config.toml
n_layer = 15
n_head = 2
n_kv_head = 1
vocab_size = 2048
positions = "learned"
attn_scale = 0.0884
init_std_qkv = 0.0274
init_std_o = 0.0
init_std_up = 0.0274
lr = 0.00327
warmup_steps = 58
decay_fraction = 0.647
batch_tokens = 131072
doc_mask = true
steps = 4312
Each number is 500 + 50 x the weight over its row's rms, rounded and kept within 0 to 999. Layers, rows and columns count from 0. Numbers have three digits each. The size before them is the row's rms in percent of the matrix's.

# gate: layer 2 MLP gate, 704x256, rms 0.105, rows 466-521, columns 0-31
# up: layer 2 MLP up, 704x256, rms 0.103, rows 466-521, columns 0-31
# down: layer 2 MLP down (transposed), 704x256, rms 0.095, rows 466-521, columns 0-31
gate466 103:560457555568516486528535411478438590552487529502405521558555474603539570462498526393447480474491
up466 102:494455572539503498438419503558615598497541502541497554488429543434527489527532482510489494452458
down466 104:563524479565574477488513579520571565503560513449496581486453521475379421494576528559548579514478
gate467 092:404462465535523486469503477511533482423493409521552453515557463517470545443507552426527473472491
up467 091:433554500412431618415505543543499440511558507525461414641465545545456504445503490491403506509500
down467 093:491517533489497519569497489458463526493559489485401556563506525518465522504477491455444486484629
gate468 098:519433594565581603523525553565518454584500488510402475485435589496540509524495481503492576499400
up468 104:481420530398566518526520589543467485480608446516478479572470558466430546473552534425439524510478
down468 109:515549591537481496536525527586575492574488459611485493554457535487486461496468550494486488537559
gate469 094:488581498425473481486471414520463529443426440495498543608401574621439467529538477514543435493539
up469 095:448428524431500471527558457463517552492520504551503493498437549498414568551528620505461487521443
down469 102:430382512496509472500525504469450496440511534554472458509475490452447531447563523445463512461607
gate470 100:441511512486428596572486509516410492510473424500475522502502462438482534493458498477579531520463
up470 102:533433459485407407496553437422567531498437525466509498436475518563573489537404510421475530515583
down470 101:473515468537462435455497410498518531480458523400583460489427501534654481420486447444488525522534
gate471 112:509542521521519483489564546467474569474504537446567562469498524573512477464452468584507532505492
up471 111:410476480538537539590485529550504474507470509467487510594489546463447449445542516452480411495423
down471 118:495460490507514508504509562485560511484474521492529393584526382426546518480542472536463572544539
gate472 087:542455571457465579489453467492470429479485514519490422420609462577509489492474548463459554534470
up472 089:577569507416464359496486484439516530593546557618515620516509533482550472540549507510496463502554
down472 092:497588530466513454511435536422469577460491425526527549581413560409514464484523560554525535387484
gate473 106:566454521527501463476416521496502470490470566505460499411446457403480554479526549521569512567576
up473 113:506529447559422521562498474381513532457539574431485464517528556561512482420579488457447456496584
down473 115:460418516451479576559380503520591558496560497546527562520423438389488525584473515482559498534528
gate474 090:475541455504478474428559581561459467468573461494466474529557479502469423540562495454513512499504
up474 087:501502470570490539542496434537468557579421423579514512549494575502475552498489499583476468495456
down474 089:592397558513492544476487576565542503585448392494479393573426564485479579512515502530458588544481
gate475 104:454395530447513592428550566478417525571535537564496484497437540459509579383582499544517563469535
up475 095:491472507579545524540512474476591453490541411560522466486461476463548588538474541485464587463568
down475 105:550485545522540424571501433547578499538411478554517531588594484430556518506538508533560478536404
gate476 096:480411525511536580453445456424597511511484616522503546532494470494561467560462568468532565526456
up476 087:504495387493443552548502503524466531503417523417481443505453487540502577492463441599428509423510
down476 097:500392527407538623446504449463585542486595551508469483436488490596477510529497486516492543479431
gate477 092:512485385531495534464436463548546523459553463479577489485524531601578496497615531496520443521476
up477 092:383479508421576412511562466412526471452462528587435492537544477540447421538467538523505519461473
down477 091:474394506499461541520458560462481541500577480517579485444519473482588609488596531514533485513485
gate478 101:454521576501479489448432531478451533454510492573487532470494608479533527532483582441511445563578
up478 102:502486453472559502475548472513568613505530569456527379592446482498466506512473527564504481514278
down478 098:592529472535490475517405422475409534474422460547448482518514526388490430522452493476563415517529
gate479 094:416583493645479433534511410553601464436551502502455530432456527482475505562423491471536499515526
up479 100:422578530550496353456462476522521527480560472517574509494582544397529472600426461565556542477454
down479 092:442491537537514582471546456441497473506498462485491440404521602487487534534472540518465463488441
gate480 109:459478521434482625488508537479444499534558474548464545492437448538590574508500390425521526540586
up480 111:447594554507418614493566538484446477566469462478561535626507472518491492432411601549446417495446
down480 100:475471435421486542498481550471498480567480502572482504553415468528558522479513419420501459523550
gate481 076:558489481535541495435529473483581479484450589460506564397499479468497555524520516569451506523530
up481 079:596530538580537532477513492460557485475522614476554566448486434453453571527488506538441466542514
down481 059:518479481534538510535469483478550534471462498498478555458534447455488524506498490513518491548580
gate482 111:547529448421572500449512407538457476545473547429476505433511540513522443516555469550490443443460
up482 117:536554549506585487537443580468484436551492551430579485487464485570595528556450548472517544514576
down482 117:460450568477564560534533530494498439503472492562545538543400517490572533572490523479565463485591
gate483 108:541493473567461481520489504431552551535417544539458500495409481482554485540485534531452518499623
up483 107:519577430353467541495420472584503486485486523452498487486515401566555567513521439461498477479471
down483 107:462410500544445467527635525512508491517509518578465594479516563504397406505524466497521485576459
gate484 098:563458516433504486392565483491452442486525397455503548578501487394576464471513522497501515529446
up484 098:518498516515604526453523470560408595490556464466458525455495510564531530485424533476492504515542
down484 101:543493524504554450454472399477568521523553569422532416508561434492526465432436572533533478524404
gate485 100:470435401569495457505507494470547481429476581467555545500422448554553506437480510499465420542516
up485 101:501508484586494520546477502484436497526432482443514536541527498514562553530469499478506537514583
down485 102:506455524593496385505532542506442532551476508450448513508532510444608507500521490500511482525564
gate486 102:502521601492552495494472389492600535516444520561549454423461525450481512521634441512468541526505
up486 110:509461500543500449508496492546553486526404517582583483460409436470450590505570488548470564558418
down486 095:520489466439559493480458559543485600467586510485451567502482526548536413485393497419497414530627
gate487 100:478529435516512479461552526498490500449493486397526607491481489539450407509465507438434495447497
up487 092:567479527509498413487480585423550563575423516379458562428496593524504486510472523464555540556480
down487 099:469589459473480457399474583517489512530463578484543492494533449530496493542485457550404550406489
gate488 093:481446491494537471553520398494448576564508485541426497465493483539531514556495434471478458433608
up488 096:498500532511578505514492514580395491541549509506500418468491483481566494441467492478538462442519
down488 087:487491531555439602418461525484510476504449505577476455437548468547478564402436438473478505488507
gate489 105:479489409406482525475460518428508633494567540468421526472510547517527491404509474500425469554513
up489 096:496526471500466402484494517494459463489489619534554509522439447538478446535411496617537483513478
down489 093:500444529557487520482448430543495396478518515526512503512466395409462433497436458581537494460467
gate490 105:432482450566545433449469418446480526451512513513463468421532525534526487462457588473555564518620
up490 108:532450486555543442479547497499494537487522500445493455476575506519489497466572515553454503482509
down490 107:572476556459652504566483559504525437497473563529506559559464472441504450436465439532500519555516
gate491 106:472455508515508470517471449406485536507466477527476429475523475564478502463433487490512569535419
up491 104:486564532498546491519470458478460524357593555433580544532578552502505475484420505451527465633482
down491 108:524419543499435464521489585468443459531462502579419518498487484439493514620572477513465613482469
gate492 101:422511466595433443570548522521513533522417529566420490526490525581523465421500521437501511483396
up492 097:565454547460579559461478438505406508527517479539591480543558413442448472470482514491469524504525
down492 095:682421553477454472503449488505534546488534415464548508418432548489419470382494440463462416393532
gate493 100:530615503517476545463519446513479542519519562533442419553497503537488512495608563556442502327451
up493 095:423445464479488522548546573481600372540485463492504498545528420512407508620463577441544542485457
down493 098:417505472545480412513472499497530478581507406481512524448524474450485463526517516500427447492491
gate494 107:510531465518503476461606566492511506540526549432488517621545543423494522516462417482468454499486
up494 103:515513496497507458440485509399548509452527510373501541603508545455449583548398442495450473553485
down494 106:502438574493558628545449578510462465511434502520482511450512524533523481510490465616477476466485
gate495 108:552431484489479467453496399568526553449507507451498537500444456510536431541472492422527473555454
up495 105:594489532551536452459580473515446519540431468537419511488516511577520553525453523494553472511501
down495 108:479426443507619495436402576445451557536441539429512394534512558553550586473558517462482531544452
gate496 097:531507462516442459499599465515493532497504459475604443492460541602538545469449524544538401488522
up496 100:466506415556493522504435476554602500459467597531521527496524443459442495466543566459537480519495
down496 096:478549506531532512525443495448452472479460514546413577516450446483463550459523458470475597525537
gate497 107:418479417519509481512457584620491466490496529567416569484433502442477487546521525397501556495457
up497 114:446486566515527494409497497429531535532480594508511578498459513432556538527497480442501470538511
down497 110:404537538477552632433590495556505478491500466487480531525502443522496470494429384540456469572594
gate498 122:506479514508494553598525467432539471404493549509489445527500476475532494485471524484530476514426
up498 117:559552499536633479565511470397446494481586560446513507514530464556463458513364538441575493469437
down498 121:498461486471530593457479483477534517480523571491459400519455506508463469480513588507457450542545
gate499 085:606461483510453490510563511488448504421431567519459507517559547609508452530482542455491502470463
up499 093:528464438484468526494456407426514444436479480503512546601480419583495495555578524427494466389536
down499 081:429483469510463568554409523459472442505436570520452506555546390570491499531516501458486385430516
gate500 126:547474507573589482506433470475564470493474508480523511557568541513485559595423561549593488510418
up500 129:594467519558541497451476494463557480459533474506587546617560501510486522561446492504616524495328
down500 127:462550470464458531497580548520458452512471558494430452413418470484526438404555510489429526515683
gate501 097:488515514428574449535533482540584554578482474531434482473558410452442485428495503546485558406489
up501 094:487465489479504547549503529504482420439535532526537550466359524491552540619507453456498448514512
down501 090:451477453539425584468517556468523523534576490528566544579435504475520530479496457470599538545495
gate502 098:552477496521511463480481559511498456535540530485446476528535471545477435609582401510549542555424
up502 100:594495486610477499439503472494528405514487436536506499509456434427425512460515414561488450517497
down502 101:597504522494515497379463508523564537476480441588505506443548483484444460473450473493539490517589
gate503 110:476477547503485469500569497493511397459446552547515526552591451524466502460575535515547410617425
up503 110:541516500492529404460527445437438316499399550443497478522474433558548523439535532498423508490430
down503 106:512517504541517540512564507507577468442551510575502503496526493504535496508598430438455476552481
gate504 095:484456498462445480466467454521533500508461556473585506474404505550560566530488463508476513449489
up504 102:494503462427480475504542529487468535547511572412477427459471457552538411509485499470510467482512
down504 102:581508536514634467556523450496554482498487409525498471536481500504509572533532432477474503510471
gate505 102:510512469472550410548541538557424474598369537515418448468517584498473572471536510592501527505524
up505 103:514469512486447508491555436471514558515438555594438484487542569626506566498519532581561590472482
down505 107:440493519423397499488497494453501496463464593488411443485526595446621565540564557551500525469423
gate506 096:554513484504505454470576462506553493564463427589544449540535466477451507529504470500539436515436
up506 092:556488490540433471504463540488518516454413430568569555512457525551460531475413453526532530533486
down506 100:510569539435499481454449561471551512503586540640511407519443548536493476466507534485519476559515
gate507 105:489498477548483457478437506550431510447483435556507435524498600470490424515494421510495534420464
up507 100:550471495436516460509480498536436483558481475527474452541514503498476489550508502557444467504391
down507 102:482555456467484412502561489521541466510517536555486510521549510547564469542568563565453512430493
gate508 088:547538490409519556506462514567490554520495553436519484470554509549513541522492471424496472536397
up508 081:456449483566529465493468446439477440501462556522438560552449553635469530409422577504496459512478
down508 075:511448450521432564489558500488514599497492533553476509506442489591446520460529492495496471523457
gate509 108:503562470539455440437491512505483450476433459401423558614561411442565476535468448490488364373516
up509 104:481526474373483499523426522520478476490505523462475475470459567523458523539486505472591512533495
down509 103:445488516554539521452557526501489467491510491560494445468478536583482499485480492426494539507447
gate510 100:507471444461498562509467481315493532491513608556433533531588451509526490470468541476484475535531
up510 103:465522544426556479512526524448412468446481455463561434508476565490492459579410440562476504528503
down510 105:537461468531479473524359484442561575543405548532380476617524499384485589500513546449489472517468
gate511 106:547501491503497459503426492553491511589453585546483467418490479437570508492478523556437560489558
up511 108:532461450419515448499520537497485507544481478471540532443582483611514513513520495496466628458469
down511 105:560485508521435395533529490550563505524545447523466482471500498511559541463425626582454520513454
gate512 093:541448551528523410493505473467443540583393548483564458538532482428564486519476551444503521570502
up512 094:559463512550586487583466509445602403460542479423423508459409480487501491488477473483538490486423
down512 095:547528443420480553484644517495450531556469480510430510545484560473424493434571502488581549523577
gate513 080:479445465568574497399493552549459565418514558501438410470528461468492510478444446496557608561552
up513 080:507429540580417529569499460504434454511505455495525529526508564508453570501466382513526499562487
down513 088:534516405508552474581569450477409426471528489599503564426499522515520420558465463521494460444498
gate514 098:567519549446434486523569513447482510582483521533423475529539450451574464470484458475477539526420
up514 102:521526517438375591472582470505574519535527523444508439548529457528605472609617470533528530557487
down514 106:392526440556469428455434450498550506467544438538543536469533539479499463498440531451440407516464
gate515 104:560527523475512499549480550494471591420456503553524591372440580493509483486501571546505545584500
up515 104:533465481519528517392498464442513440494427575576418436585522491470431466493466530492566475529509
down515 103:475528566479478472645520463480436521423537523487545576355498513559502472418501517623531521543415
gate516 088:460506503492489468514439483474523488571529515501482538513508439591449528533548495507461527569534
up516 085:484534473517532502441560532474550560436416535436452457618426540423510461481476539508534573388482
down516 082:502617397465483435531537534455524603456437538492495455548501486569469449471554450421533441494399
gate517 101:463577403425468586461456479513464479556492487500500456445536435508515477443586480445447320493503
up517 096:445445530550529485553469487528626527410480446485408497461551541488474530520559486431541557526500
down517 102:402540522551516524543534464489554490463455542466420462517526626490451505472473443510572475550483
gate518 107:414547483513566507467475523478450488549581557508502465504407573582454579437499472427573446406576
up518 113:490490477585447492493482474628524524535539472442480458519487537529470461432491465510556477552515
down518 110:497516502569524555498513476566515578538565567493453586604617517508485423518529562480571450511550
gate519 105:446431522547443557504407511487524510469520464452483500444531532494482524487388439464627544498493
up519 102:561443589413497521451462514498572460539497493448457459488490440398434426495417435476427472481455
down519 108:621434492545518533531562511494545470450470499522506457534542497473520502456531498551507396497520
gate520 084:539420478563417553517471407416441591587520466433449578487524468463496529515539508519536440491542
up520 082:523459491551493500420506517503545469434469515493534564519499457452453469517534527477512538475458
down520 077:598560525518543478543562546501531475498493474591538454437534562518517443498483436460508562499396
gate521 097:460483422531316546546496599469575489438506510497454451488486537532500523553514537499514463525449
up521 093:481485465527419548481508506502611562494492583499514538518491499469500494537454487487544377506445
down521 094:465483420526423416501585509562509410519528470540563574435596487480611524544489513445500456410447